config.toml
n_layer = 10
d_model = 768
d_mlp = 3072
norm_eps = 1e-06
positions = "rope"
rope_base = 10000.0
qk_norm = true
tie_embeddings = false
init_std_up = 0.0167
grad_clip = 1.0
train_tokens = 859700000
steps = 6559
Each number is 500 + 50 x the weight over its row's rms, rounded and kept within 0 to 999. Layers, rows and columns count from 0. Numbers have three digits each. The size before them is the row's rms in percent of the matrix's.

# down: layer 6 MLP down (transposed), 3072x768, rms 0.0236, rows 2656-2691, columns 576-767
# up: layer 6 MLP up, 3072x768, rms 0.084, rows 2657-2692, columns 576-767
down2656 087:598493521496450455414519602404522512503459481467509562573545398526548491403386480493578540448491475515523491488484563511402540492523531485531526411431508544569426499466507463451553455527498571515473492489413474521536564520495537433559487495540506618532446585503524523525536545516502516518554465465453555420591483470463600513579480389368519515435588518462516478619390552544453463518568470493520553501513464462556461551502497481475511577535483509502501425552609528454499486457507457533591485492485551504440483500536567472422456459465496476653435529468495509516558557469489499497
up2657 114:446498485496534456549488503463468588487576507460464522495525603520544585528521528505482377539455466455484490525479490521535558505508539487556529468543521509527507429454469512522541480491446522490575486503473421462452494499494448401519590451511467431424477448467547544481540558417499471472555446484568504524538414484508485537502509476586544508577533506546445528532467481570497567461537447442533526590419475528490457439490468457544535412569445554387531489519425457528514452470505453532469552455506481516354491452493505555520539487580413545550537457463519464467498611551570572491
down2657 108:475490543524546496523514490585520446484476505496514496486493525470512470546576495537481550455499615559489543509516523530440493424436483564457529545469474445525495525432540582538511582461458451554413574524589517514563524441528500529482473558525552536517526537552442466482444514537541575542439450535446553464494535537491593539552516536433471552594432489559518505454507542499516448553504499495428491474519451469439577420444565563474445490438632451525530478576509623470500475453567588507447503458474483465537541474488475477478415537469555527445480464545485428511543546409448483459
up2658 123:489644536446452549511421552534529511510578520445471581483545534469377499498455442500502483499480522524503524469468540500515456462575480568527471465518610600604525440411558550463518501491578495512512445538551443449495532429497526547476454563484583415484535515505602540449508500540578484512398555523410559500478475503479523489462494531484475467508465550469457549421397538452513534481467504387515532466458492543492565400456507462463545464449529479509510430489575559544490467499468445553432478526479478556485469476525486477475478441640542494496585500480471522450498524432521555544
down2658 110:517456479577526442490476458472399548510475481608531570511523557573481479458507474552532491484472520518482564370490485527450487492423501490455559557513362363541525604482412492460500417507557481595512538349492556532494435541449454530514489552574412584507573594527531498592589451434409518531553396422479439512542483582422517416590532466499563498627417577541499555466529431586486500453499541527455517574547555441470419454507456503488500443534602498547467460461449474509392542511481545473531445569475525453537552580436513510473511633462431472491484582601432496472495479563562516486
up2659 104:505592473522415443526472515360484543500442485486467485529537515445517462501568481493532567565531574461427515442469412523477464554552475579400476594560489414517517582545605508554510505517509488537466550469526495615491505527598569538445462627574472480433522429502437577563498516514461560533560489441566504542501465558552531456489498518493522577490505475498460485553442487619491507471552513533547318467500602463497525416490502590560575441489579509520423448443482516577477596443468523538457496428536542497480544540355521597559434444573467484502575472517443519461528508527500500453
down2659 103:512433585492501510510463445470557604462537526500490505529434502574551579493483556463484524512503458651503552515545522518438472439486506403495477454504501474487450455452488482457565473467464531463411571590583507609475459456520429465481493518401486526461487549470582520405449539463453471418399493552422523502490513524374501503543487488521501421569551524501431486443452500397506476498427460494586425461537543466455462411509509470475432524537446461547478536574529432508598507496518490509450440472539516496494555420469531506405556483522487524381566552511504469536466471571447603548
up2660 076:530516555522524507474495350447519505442496522459485491495595480572431516465507422516492452506494460499439471516453492425564406547469508520512459598503495485507499567423466480557427514446458507551542509544480578519579488523519458509548498435499571495494559568490522374461514414535483500459556574556534529434554442497457555473555575490521510489483383485472599552566433491479496414543579498397479466476474453567495524420599542468526463552516479496558561489588518505510491531556445503416452549555484492512455454471529428491506615472418567443484504490442432548536546449508525501476
down2660 082:529607427476509465474442584617450429460540495565519513479563504431500533492423569419461590402550551504522564502384614570440518497416545549528522447511503501517502497585465483552525491563511486469524563485507471553437546417519573540505492559560473491569511460489495609452495495490573501488400457390486521573434530455584423514504421501462477469470560570490391513557542569489602565560489460569465403467515512481522480506437476512527522407497574514432433457465419506580517463440521480668472443446518411499545542532487537466487484463525439481475558440491516489575541523439485443501
up2661 120:518577488464496443516508551488472495483511455584551555536483624470459507564563554506549520510603612556516492448511482558423488584550538498460483438412437492546525520458613427572510522566448476549521551488583495438447396438439405503497471586398474492425473470470519536571507481558452414499522577481505478452525551482585490505486462562526517584565462548512405593496468497513517515525503468526451461533488472504500473525504547558462507506532517497448515560475502521548507450485491488446524491390524415531585517549456558449507373522544419514537575555504534459518488590485517656497
down2661 116:549529576449556458511463485504481523514503472528418552475538487487529413579545434426579483536463438447394531606618559510453445520534513537459494490490541537421437554508537496514577453519476497421610551384548473572551550552470433464475510570554475475553488516520478443534517534462592560561440447580548481454438656504445544536506532473414528486389540569417402435535556494588472511483558579479489587495546458512516537434561510442445590541477563458486522412523510443557482468494496488521545413500418466493519500448504598498528476462400495447508524556476462477570596444403480531512
up2662 085:397559555401594465521536540538450568546579553447639501468500489500518441485473467547615505535500531523486491514487413382476472591531460529508524547379540528487482473505440544498436522542517556493494440556526565456564445467473499491431428502494516550562524498599366505440525457509482453449414495477486406530503498551536538613528489470486507489602517462514528419569555537504469575442527522495447540511489498420567504465499520459444558541430518476489423453463449528474533467460455534431572448522486535540466530538639567512428434443563558436459517463468507523541529449493431559465
down2662 084:565499468479525581475486433497432520453515466509431484450483525453472471522418537393469575453482455483437616503487565443500524484454576442530517479560522552498529511513435428401436517542469491561509574463578487542446496563520444408586540481423498424485619484435543499533521541507500527508576500427545541451448567503506501447496482449564541533472449439477527529574444493493582497516487530512593489355558502588447497496475431502565534526500586435490558540521494468493543543504465482534446500451609428480444470607523518497482618602467505655491419575494445431467460485565615450511
up2663 129:458460491547484370512465599501553489502488512527439565541538481543468568477557456497506403488504579488495525470475483512539476508517441437497517514523529594490561486481446464456440443565444567540504445497620495432410521470541445561431480489512434462432552577498483512504485483495512522587567402538572552547467460529528487577483527403541507431503420558500506556555621521503556572520465533507428448426390443507472582493411398470451607532448447442493514525509514462508534534530434449516581499439446526535507443550470448463494425525561454481530516503515472515554484590464484640474
down2663 129:502554435562515536514526477449444528456447623475514531434469536513441455580509573500489611511554418514515562499572495489465455530531563510501472552445455451451480520500440560556585593421484478536531579500481479438527499449503542358502531509532544546608480439478484559514463475455447481411478598486415470573550459456535564486515489620577486484479574378478460458488356499437483505585528592427511487595546539509567475522618586438483472442548443557493502553489592581451506454499563510505455467416559464507445479433512514447392543448439553455419545449461539466518501398549401384489
up2664 089:533474438444530459433550501489444505470525496495518412437487514457551432467604442621449467559426531413529503399576511410514561481542502541435503534520488516433467501438482563454351323474511481516481391571485411588477544519472572476487572560546532442558558524547464438520440562508456536518530414422466528447470532469476601583434418553505491527571549591472610445554492435473498596426596406498459493512437497492552439593543517449469518475415520546537487491549477502410507553463446485508554516534542504339420495538472516520506413463546524486503526628441455445459577497454391544448
down2664 091:496459469512389449483470505543552533537488486461491478457519584450500564438465500535553528502420401559454573547512499490559480429436525617515571493452546523521482359431506426512530507547532460497451556596467432424551493470469474433534532548512542551420532507515558519388589553541440531540442545572506514508462477417531479511419528494474481448447492499603470523449512542438572427534472555523424495520543559434442563552566403518413537461533519451502506571474410553493533480531489520509472568437353507482419474508411531526543546506508461485551469358493411510550396495479619461517
up2665 114:490547468476541479540584576461556463631502531471446441478427500456562407483570547479453537459591575476505477460495478444419510484381515485480513511579468576413606516545497430470559587519431517486446419474500380571488468420489542470549495436485540544531435461550517423472438402530511533534525504431523481516430310438485521556516398539432569487535537567538500585500515484439425507540520548477541452521429512523491467527481381440514463518448540432477499471556519549444439472469578501499476491441456452507539353505530471453525511468531504468463523511424410488594522457503571477498
down2665 113:557572505358514502498485511559538466459426605533532470420531512456546494418506478494494590555422515397428500520484421386502517518443511589569476522430532484449583514517533484393424452445628485516523453474544453565441495535455510495501507490477514471394527378508541575457473538623483470477475457549540535497460607425430581420500519517542497483433475439578574440600443562498526545472525498516532589441476553422494528508491405451462558474532527540530494560519661499517566429482420535487515546528537498525502445549443563563546490511417443478547513484467524429607532518472464510518
up2666 089:581549527509515556438486418485464540504588444472536533451600483544441428533488501438548537572460500508517493494466465523553438479496559557612506557522444477518461492493451554523493535611481459477437446456553450515422497498476523496471453581539476426453522567404509508484554475493447437489501533480544495555578415600495495501456513503521533535534504505461527445517556540555419469478458353508503472499456518487571459520546506484483505519439617534494476467466521520503445564558465508544472602529439505421416551589571531465412572539586560504434480529474556520519497484573513540442
down2666 094:432489535511596489552452447586570468545422501580557469461463508420535497556476462477506503488484509521583582520592496529506489478512436462438463528549488473488600523460494522454523468385487473525475530523518583453512505579566444660520552480508455516449496450507504416441413522443580480468497502497438461463488474484433479460546601588488427537460435513462492508574545534452564627432532424437489486490482524510467498453488464495509559493455432515450467619481526567498499591458481448469547411405473467507535545459548503595483616514555469513389618501446500426528448484461476606480
up2667 104:547528459510497441566552498456511528470528451551508477561474440458525526511572538432544457436587497454471492397596587393574400478564344595486505533478505521507525516524462447513521433516553492520587536558494562534509508459543519518419460480459432576523489530500522446430464537427461415501533485472533464555512483464568555616442454483530446520487501538532448534480472481430524407437513441489515477439487492494495442445471459437525562527615504569471552501516397502483518453406589508532536491470488511446529546426420527594570526465521515469539523546518480519565591591519493518517
down2667 104:466481546524479527512452521488571495561440464508455514455417513561541457502501556538519593531477526478482471543446414489434632467493601470460401545568493512436501538495509531546568493511510423480493567513558471521401521501494463569558545573546581428487521482527474538587495479491593519601467538502514471433489493496477449488543489561650531540523530556563525505436482526550505485570497509483375531508444501470459517466567498568513541493474517497484483486500485488524486508556508522575436480621459500476444498480530536538409394439471453516466438489478463500521513423447413527547
up2668 099:537554485525556574519462540525424550492449525531487546540496509491464566445558503502517451456489509520518481489496489427487485600559466547509502399492500439494470444464500399582453469516485479436517543457482503545378514458560576527521524502523458524496527410486526497587502532464526441491525533528468526535395470465446516428569443475513487544487517529479460581455469492460537533417564441542455464571589464541539493525532526523426514509505480434479555537526485529421508542408558453519564518469509514521548491398435463438562462498487491525503532476540599384499535502504450448520
down2668 098:465514501539576489554495530519549504522553401535610430424575455447519417492450516455532494482531537574508494652468555487434482450526535539506419519529538471538459548523483533448631524439526488554551534505357502429545370501484425486467441510486560554455588598502403427412525450537441546474473473569550523427542485474528521539496547455441559541410524466411583489397494527438506474546422456471536535366422524506518543505498403486540570425493465508533486424489449506536486453526496569469434450542484545567442477545527507529530478471419565553550499413457376596505452499555460418538
up2669 103:535448525505499486468418521569513500456595489550520449483494439402553517477541531511533543450449547508523579458405480572469417441582503466530518524518548500515415523532550548617489424450565521503526572497524510601509461514496393587449486563496578531414490479441527475459484415545570526522534507474570428438467606484574512547542502469460521360515562498499513461555569461468564518532543426435519518532497638533534473525459475579439544471555500471485516371553447458401507428481474494505531438606483526564469496459462534559561467537534473497438600447557571590501541516468535452523
down2669 104:490619402647465450533493560501479464533414431541475435514563559497586474428544456530494490587567482519496510542523457488575632598412503498525558390471444528406522495520527501495497519540549524501441502428514515507568467500530532443489568503441536531465548614575552466504409499516433503504491579525443493511552537473437514572528484553524517520492515482508522458554511452497504464495487525445479499450517529555449507469521538536597427406525526520467586465434543586553496557489626520501558494490466441535524507447522528459539566624555572512528388533417461408552430485593537489524
up2670 096:399580571464493531358486477503550491459537612500528547547562430560400452564460476461458518512460536429529487465524503601496496507428485480518475503456513509509487518412477464525514492528466453518474469600498430547446511511487511358441511501555513514451540584562539534523418412477500419529535525523456558462576506451537446434559614497550656528402595536547464435564566434493550558531611518514513513463468581492429482514540429515530533513426538411514521519512465431530572554461520532394521450426482465527554519491501472528570507470479489439443565416468473544493485514486482577519
down2670 098:534461547519492508483601511549370456527463483395534510545469496507594544568523472540475559448566438477470491604461501518544424502521393471561548371457429452504536493604466499455541532535592455410501490582416546554563472568474505542562535533446519512599475459563485442474602579544482490480474440535481366505384511590535567519489520432493513472561379471456511527388530608508484413547419418472546509550496510477584553497528502469460553537520523526519495460505430506438518558560484521513559587526514485442522427536459569575427526564504543466519494442435476436557556490499452449537
up2671 097:515412535535523526478477536419534480476534446502514573491582532571471430457550587538462552525581507511541469514383521520482526475572564505398542557420437453547559463470499518511511475456513512588495460554493483583495553491546330484417516525599639547529541493592454518480527548486527599427486505520492526398523498450422542503436467492606485444465547434598513533458559478468476535457491507524539566375438526480528460569434472470533484453475484547513501612456426508469564454530484427389479554504496503467465483462458418482496524532514455452455411474451499522421468546423589350618
down2671 098:496586499456455517497549473549492511439481561489470436505470527465510537487545535557496535544473471543469476566587488514548460515447507412601469468480479565387514498474458508450456542580506593441456490480468552485510505438522352488548537414538333539524559503409529560645517492509467428602525452534491380497516503521518435456536501487439601462588509498453482478477429490515564545483491488488542461542516455507461522440479563449496401544529546537418509411540530490498502501462568555440507549434526505515593499445550622555499474469495596569558513487568532506516534552510386562519
up2672 088:590532468514543512583618537606510465464521421512491568560491457446561446468506508451483440511556508530445480557514485592550497527525520474569505541544534546528509479381415465502521474546461593484612587511565499423547465564541481471465465430507517439511539482544497542577490395539476443507487542500471552534494499522573568454483539436497495514469473537504504455511501366563447512532466494535531439491554498586527502500581502519397487466476492453446517579518485490545555450559523509542466508482471525516452547425509515393523511471509475459496569444407546492456516477495502548495
down2672 087:523515556486453578472535541440482518592513564444501505463573493546539480534573529507457459503493522511611518529522485506422522516475435441510531553508496539513480568617598438603379547505519447599486397513447502549402529528578481488406453567504432463486436492528512444373431482518574479551539486520498545550451545638504522525458510525507461432564514463527507433484566615498637459502448545495551529437424468415507509513472455509436539497493512556518424403534505465471438623446551535434480433515510454369437473559571461592431512526613527475496456532595445458543468539432483500478
up2673 079:469510526513565563480487446459501517499451485472577440587525486455508523467372433416503584478491483547417503586571460464542446486429594478453545371538499442430347465499490471551543422532497445534442499481476475478531548586621502518466486539426554456560523556407487452427531573548522456519498402488497461358501497535502550553510516535618453448479538552475624595542594542482531415522587530479532508596533502510590495438422524443430485480379531435537419416540501549533572530494413440556418523505478465489552538590491432457631589590546480533474441418451503505445416503416515493494
down2673 080:568487522497455519527434474605603491567554396526443475551583507561450472449590538510474451504483511433569521559467601539551472509564452433478392461454487594506591548542477494510391607546449592460506474566494492492426504520504504505563484497512347478491476480509435629517457496470463470513514513455502533514466480456417535403484570572428564575573451473532521533436497460609473568450464422413467510495491570519452431490563550544578631461506553469470452563495337446533534513534481512465550426512577579442547634503575516590520540503451479490485496514487480504547576483442463408533
up2674 080:562516524537538472548512528448437483438443449472547512424553560494482484601521613507458559573600526505510477474550410421563486439536545435493519517473454513568563514448476507596487508562435506538553574480425401457427495524511377473541451516535517402405458568502470529474545524383483410482519494505517472482531545574638488527472449439488484495484473497567518446556523480562569583468516465533469663495594577555509378524483511434525509468498496555432605480513522475514529454455503497518531499530570505514440496456507447534546496442550518551561440471486450450545555455523446437594
down2674 081:449470521525486560440538426495499490543494399512413470651585422443476568455462454542509471400432486525505514549400550486533477470526439545490508456504487537440489484569540465519470442471499515469427510542522540490419533467533487500480516446569548555577538455482505441530452521538588528524504531465451443520489526409412545508590518510488544504485468525421558589405538530419460470525541508493533395465472523481515568426529453506584416544509436507522472546498454455443518579494460495447425485499527466550577489638459566498372461581538474491528502498472489544458543659348534574412
up2675 099:496628548472550535533546570543472479553483467479546478522505553490399492457594430492517547474485566465553443512514534414451550419498551449500399543530400507518565494517551460463496517469463489422476432467548386443426573444476367512484473565482551483401480428442538523594472529462426502493497489558513544461496555472601503501460557583437490489541414462472594513464528433479553573539566511443430468481462575517563497499548558464594460447524583438453515464405572515469524515439424471503473542482489416549405472464453551475605630606462476467514467535445478444544579454406573459482
down2675 097:456404548463447512559496518429536544461452578453536528473512498533535457518538515461410410464455424513478443564482520505431397467453506516446426506448510513630453419474493463496565449405489484439613465464417483569522534517471497517591480443521531435565546494493501544547423582501517480464484591477530508519538565526500487476526427526539439540456510428423453479424523554510500473476421442610498525450475472474470483581453428531478500471509491543604488610555386476513478561470461573432533435558498492480411427481481544569482456548481481553480500502423569522485476506481445495566
up2676 092:542444437537518422550552508518529528505468480484612492544531564435551468498425571329482597521550446492518454491417523522601526422503491506451627612545499427482532461542475494433562466532508478607568500502543488517502590520411497507452522479479512588533473532514552408518550521527524547572533481527486460527567510497506512528556510546550561518534363444443472501525509563465410521467600553593468465454473455508440528515453530416443478509540552494506517467536470468482552463450486481481519446510416438395445486478501543456526498464527515454515519469560464448484534570467485506508
down2676 094:477559496507514589474479501517448528581516500545481529507428491518412554516584433520567371508540586485504508495541404492434524573462497493540453394453594508444482546435535526460509525519537515383405548451434533487459460508493501507528516532430554486497512462554554499580459410492341473492509531403499527500434519526544471529462529483480494459431592526472577506553451390445496504539398392426485438580500523544507507443498492511455546505486521536491459529419474550501534472566537507567460502483588555563570469503544468489444414562475475559478472498453547480480489516497620484478
up2677 102:505469522561548474476469504482492498539402437531544535586602504534473502467527527586495438422606442550435488498423495510542514478480428520453440491488548495441460585546611527593509505472474507374470518536553495436404384478506449446537493483500438491436523512522414459535465460478533441484568523528466548473488525514602531464552555478472501442461378521524537551495490463590501519543570405527537567485536428440525583531466496469511462416461520519536493510516526590474402526486430483444510591579466452548470438500486592497592440506413433464506550513538555402504507513560473463517
down2677 097:450493444562401510483467485497598520453520537520446535447402578441481503468563464488530560483495489514435416470632461403455455504492521439507559544574426524541571518520438511493584553585454494565535491484442441611513508547505492507477605466526575465555452510423555413519517415415505521598473463434512484536459392437473448481374477490517529531418489512478570511490515458450447502582508530391527441533415487538550428440484524563517496518504538454465482520425419453551602452554493463504463480482520507471497505505545508613504536451539531524528487540459523591468456468445507577471
up2678 096:531526509379542630501513452472479557513461582512541418496480530521424597450467580481494495510453509536495438524497507588443405479493490507552505448487550515483527559504549480557500522487486487419417533421520556544541565533486554622424520560430434486498488485445505544457483554477484471476478577553538638587461525457507509572496454442564460518532454533510496560532495532429503495549501474566549474454550494511593511469423482489447476415538442486585532532505493465441479521552490396516529544480523467476529528507467482441513450487410495485510495496409490427522470510426414439567
down2678 094:550569523643517508424493458506462574516537422516489489516488590543512528575385458540483440515563507472522532488527515528532510584554415533514441484486571472490398529418522525449629484529432488534427634434550458528463413445548447557545488512554505453393445530360524636499567455532530541499500543537548515483440450507488424515498621512472569535544500520521530435518504474429493448443387503466413396503477530513521526475512537449533550482593550502471416539437466577403559494502523446553538435495562464497546480490466496408450494462556556512547488396569570507459554506507416516468
up2679 117:519524428528417602506586532417481552372428529554630446493513494538542518409467575487430435414492509428482521514496494420490518489505588505479521494431461485452479498455606540395591427480556609559537548505501371482437571487573545474449471470537460516479520464462620520538537450553514552547447483514529504570487550490453544474519463387521447426531485491402532446476474474489511515417539427539502450567450498496492531529443536406531498548522476514470445562503480504523487537409466527399512492413466481445501514493502570483585500528553440432518562479443447511516462466453505453551
down2679 121:505494477535489332553452489555512547610523614505469513486456533513559502582473381633512578537495491523474576489479536507529479522522432455580535525532580506486532516509525485543440546570541451486465536495519635512541425498467469501436404564497612568508470512473473568518490508448469410481464553476555486469565482457563478563441544515472612519437466518512475492482561482458494473579397502463559552499530510426462461457496475563454514444449507490553479510396490486515488441555528555537517587488543478602467622560465448466500420483494637534494526470535630557481437497502518589527
up2680 113:412483535477600519493429562460519468473512463427480578496508571462498476447597489540501465527574564495558506541520569536566435410533510484454561533418506544446432415560615530512475530513505494506555547499535510455424490479543510395550552505552590532464478508597519462500560577541463447580428528545424516526565495496541543505461434492492418444569475530466507441493523511474486516519383565490441525557594427506486519520507562463469535504518447548523581503531419570486511518474453433496473539490633532480563516480476486427523483460486491562471588388499540595475520585526483526477
down2680 121:492454525565511513559535485524485530473463576457566498510516498504459555508528503483524571455421525455414486584560489411485458478459355432426587467523479462401448488486399510461505507482569540555546437536477506558543525480533450492506500401414436439493478443430585544567437533543516575546489462476476530479493492527451477453538580495468616550430521474542472517543475521501487485476598416524513515523515533421510524464498538419512568509475500519423463498532551507444581494524579364444502450552428391378472521407522454585501496526471454426472452511532467510438504407487443587480
up2681 089:558527489643442491570466483462542485505445514529442478456465551488527518418431460559551472464506402501510518435603452480533557456564489616505489436468504474538428422540529538448559552449603549489568564463523481479413477582399484474518444541548464437452563515510553429490510529416553554544531416525489455454524436544422560529513496587530447369565537473487573509532529422542433548565471532505417515479513535472536449485516542546461450428484479511513467476480474491562362480463507547556501493502534526591468531491421400478435479474497489499495443489475531471527441439536557460480
down2681 090:510520535474538509450464519591456546480607588530604461435467390547501506484462515424599518514545627482468498548474603538475485473526500419511463505447441518529523554491527447560441515448403487514437593579482483519500507518577520485438617437548543485521489502538506471461533494557503540516475588583525540517458516441547512474541479495535507521456507511416544541466428549543437448452410348421497469384500510495430523459525533502571553556591494524497582508597564603440555475522577522376492466504457521520496453503518498545483500549559481405527516512539541496470460463456420512505
up2682 079:497478406575511524497550610601442522451537467446475475502574473472537523469491493404490510546491444450578523496501428416541488465517392487529483470477464488593505521502514461463436542541587487528520557452499481498488415554467502487456551445505523471436501432476533516502541513546506519482512418529528436489521494352543491474436512540468514476519536464476417555457421520489370518522593487463464502475524566502393440579477543410526482495487446402550530548515440461524458481445482485458461480481481563484463497452467599545492468517439431512543390468623504639486594461555533515493
down2682 081:517524523472617411477470505446564483471511507513511508526508576506446502492496490513598551445498506452421466465512513540531454528460563559515425526415451488483550478502507471523565446539375501472563568506480478469451614374570554387451432531516491454449544533507463471454438565447449484536525544424525518480453409526437481556519437471417575585444439557535528464450529522507504485537524476467412470495510436495598543460535523566504524457534588527475444429549555539457465515543571510533530588440456515529539456532466477527613459531506573412436564488477498496450524500424493498532
up2683 097:606433557490509605506548542477544460460544534485536475556443517491505541510537551468557460543578487610533488516448498343544516535489402479494510530448439489446508552518625551422480512433375473494520467544568514432551512480477527536455553575565467535464540427495489501542463522489479539441491420452442461535484554595506460644517518523503491565420551453519524394523486385488538501586515423488408454538512564509449500561453551521512477485506558514476522432422469484539528610463502522484433547578607471466521512523579494463566534493606509457492469378490464552503489494477478518492
down2683 092:562577493591512467477450530453464502554508601475509439531545404516465529501486477528565475495515415469426492532501471577507481506453495600454474429461477516577544510493431458528556444564549487530504418496504567443560514528510481486486465505425402453437443472381514407498454504465507464468496471554608420528526417435487572518465529479536503501532463494444414560420512569554540458433498522510545423443513517571540586498549535455437491506512576562535469536599486503448455504505522458510584514370521539456469496397477482461447450494430547472500543478478470447581438511477513618510
up2684 092:505409561523467465526510541424540417386608548443486477456453588437447475507427508455539528506464462430541513571489539503468548529411493474533520539482581574484505451513467524424513530423540520513556458528481564518540494574522547487501555406477496516536458522582462529415499502405466536461563559549547554411537404487451487523546491484465590385520546464513463491629444482513550522529539517414526440513449423683541488461454537535400441433466473481545452437493458547549522569583510435470514493511501566495522489515553492444449459513492482511510514469532482501577591448410464544523
down2684 094:502573550498553446481495513467577639612518559594476528546526469529520518470582507530465472490498530467613450478574536530520549497526532505493512609415507527491450624490551470514512441516506539448467511467508553457472468431434554453511502528496478513501523509430463557534576494539535568542447410445433500461448536531571536508509471420450463500463488546507411530488478531426381507367529502495501461543531489419432535417519499416509550548563504421491493469526467575532592453437491540470402572475401496455609434572405501526605500528495523439533584508536572519449521413557494578608
up2685 104:383463459459506542586566439487438545464497527540484544507506504565545451553436538467464469415441511514534417566469490498512424488551489495451393443481559432415430433480488568475507478507471464639478500506493515478523416558536542489384418509513552533559428391543361529445522479401487480557602527479516543538484437418596513542471442554457557431547459501513521451402563492543522541476469515535520493539517519458567542523417522562528459465492424473484456540507552509443496476451525532372483444508376531614537593516495523474475506508506485559454434402422538516439574496524533475457
down2685 097:557476565506560473469529469599436492539478522601504529468575441484451480528513395499476493489535487478495525507475510398518543517566490430570641500472523571491545534483523364508500510449470479341569473516556585540402502494509471529525548537500524499439495462551515470446489557507547602381506452513557571524497558567463571426479527486508558554482520487445459523528474462477492524484590426460475555481466455514496496433529534379553504509506627494530582500528409437428538549564524516602424470462626468415488418459528463496539571464551571440524558604460523389441492476486495453520
up2686 096:437564599502521619365559463449459393464458536414555471498531481486551501512422406517506491425487480435436611540519587447420480462513431478471516558530420477500622455566545574465477438590416508559461498511439479464497485486451588549436528542511584502556495575465568467402408516526478495518473517551522488650519532420457507556586594501484496560583497521540445553524432473502542494442529526434546453415455465521513485474588511571475519489484422463455530592537482496462531565476503443619456561492416538442564491559535433500398444542454532482477450480449402542456510509491504519575
down2686 100:527528501503585346558577545504598566379511483474596488398497448405431491508541579493491495541542520509446470434539472606524512455483565446477471616517509565516438446538460547503466416478577430452517489501462377406526445467586432626566490433476494494459523515458452555524527452562599495414491404505522485415478491546561536504525447510503520468533481522539500403500406508510518623534596483542451356582447496510506454461496544501493478531522550576475528480475497482558493538458499483505524475550473481483569531474527541508593510567458534492515521429510571437577457463475502344455
up2687 101:528596519490490504499547514531448506527534468522486473407567499523601456484450519552372496390503579446547529522535537504584396511461504532485510497452471487451544473429579455438526450473518471473454416479537549453510433561400537538480555462583415558389469381473601531441474461523555516518555459416476571535480489543468458556435472473549529474504548568554494483496517544538520590448457527450449456473507459471401499527423455545489448523468541518452425519608455419603465503556475462525477521425571500639451477491455519496456512610497458458527533521520460540576558436572501505487
down2687 100:450456423413418526542467409546539487483471444548580509622505550402463501554335518438421515454541431509568592519465487591601515580562515563476453428644562512504480463487521533515482467472536323464545496501480508483480505431445546463605522544466588425541544520563525502509619501405491413537518600509530489449464474521582453567521499458508545504521525532477558483520457453470521532501523443472454528545427482431565508555452555513521559440481508451499475561476458476523559538475483533587530478527476410430436502588515536453502514494474512515519491503470486582442545547443497462446
up2688 103:560522560558551401462523553578358504417513488631518452525557544499490489495505447495531549524438499450496422522453555512424481525506428564519427484386517403527545558552503526482506436403476618430582557535487512499463524494441463475494506487551574485453518524417495565512524604491426570526524443475474539557504517536503449389521487533464528531489441543487524438440464439480553549488534494459457488489490543462499422514496461449473611468448609507466502503487460536502482556495480449480421458521488485453455452496502370492526551556476513427561517539516554530468435532437482510623
down2688 105:461484347453398619491431518506556498528574521498523526506457508432500503518451490566440485455468563593525459536477527552588497571492461445477504522613522564358428458498548445536491556501567543539379467511428537472542470501504642502492459568489473612588482477454467461472447440551529571545491524476486461500418503436497468565496508528520462514491531517478440528561524538511468471457561501545531525556455506537487552510525496499469396473496447556487414477439565478483513521522523522554566534513488507570576535453496610495565445485451584501474555388522430451508526428401524504420
up2689 099:471486473477481560509534506541454515453498517492527420506500475482598441523556452471500431501507546472465461568406551522511563454509486425563506459586437451404516485563468558442444423424616513605545465496407440543465493425521397564565455524422666476333590491504526525492460399511574489455527525487525486521528487503489545556425582519494507525451436587483554507486480481509587506530579592533462447408492564458452543475569459423526446447583502549477608571519481539531458531513434517488482416474486551560473560468527530489407506518522532537592524532533445568488508517528496537529
down2689 093:521600517455566510436517533465503527501534447502476633504544581519467541530485433491557513501427453579568563479504471488449516550424453497488466573450541469612484509422500503469540555578479482373454547471567559410535483478508517526536482434592358468556446443475389506521480579535427512565476442547519525445516479534528552604538472499521409594494513446520490527514532447478517443501433434473487480579511535540541421554461551522486550538489536555487425399540569462503519442510534517501468524426411507454447544487505432518496494507600519465393473387551596485529549521508493449397
up2690 123:469534510567451480470551464451470533698505481572516507477492353530504506606537458602512466487477503491554420532482544508504485540581516537567500559513539466470487581498586500451490519469405456504485555542511509516515449511453487525470534595524463465533487472452462521519540475416495532507518452458517517507537544525480570454559465581392474504466532513546517530440484519560439456456513501515514378435578554555518554515544462593477504486419509567426465492477475532622444476544511478536469589535521457428477537546457545469489427516352483491587527473582572502496487495393509527480
down2690 120:473469524549447504561435525530507386347551526523586467511537509385475528516474404462428496466481461436525497498437376502507519459534503450548527399446577462491448472500444537543446559409512541504497455519528465457458540520479441539508510472563397542459498531586438482428453555443452495456568433524343561578496457526502530571494491528581435480507488526422579513536537569509455514490637429502445505538523492528477468530474520411578491530517499491573569470478478539441438376420507534499467514481614561484459479533514509520495562536513460531403470495492452510469462492529447492469
up2691 099:476496397486576484442472552445467517450563576484561498439617458513474474487543461523432440445457521523402433476473482510543410500562522450512460591474470479468565412519465526511407558470523445468557375511520468497614578457472555547441469478486583490529627478476515516454503580499486503493504454408558419473494435566516465475493538498437439432507466500554502473459475435395540509515468429472496523448486456482563525457560533507529465528520502577498508516528502540507514492542387459659538463540456494496517464645497498542473460482510534512456460553493534528500531442485507479573
down2691 099:528539506510421581566450440505497433488547484511530657587505517478527408481523504555594440563509553546543515474546543439518471484482462530481624481543496511590466544531573414433432397571467530495512579425502512481406411455548373494629576535457498503542417522604534473481427540378508493494442508492506550457602575431428469546421473471448519579488485513531496489531529532473498590564506591476451356531466492407515582476507464483524507447448538434467587503554496553547557538433468510404439507422650490528553400448458455499569528446529466490538503475579526486512477370453478550507
up2692 097:450583441616431502445549585526466429533522515498527502491538518360429463538468518458520488520419410465427482536458541482491478525436538586532528490468479515493436561573446443516522477526509480652533589560462523421504558531517532520393420472509478498447468454469543563525435492471470529501464525507503435482416538535412456498458434478615524414524472546520416471509503517427552450433486476503534467519524502426504487513535455508527440446528473526557519498414503430563476484401517502513490446419558467439538542508467555525496491435421486453542575426542393556502487580548582484488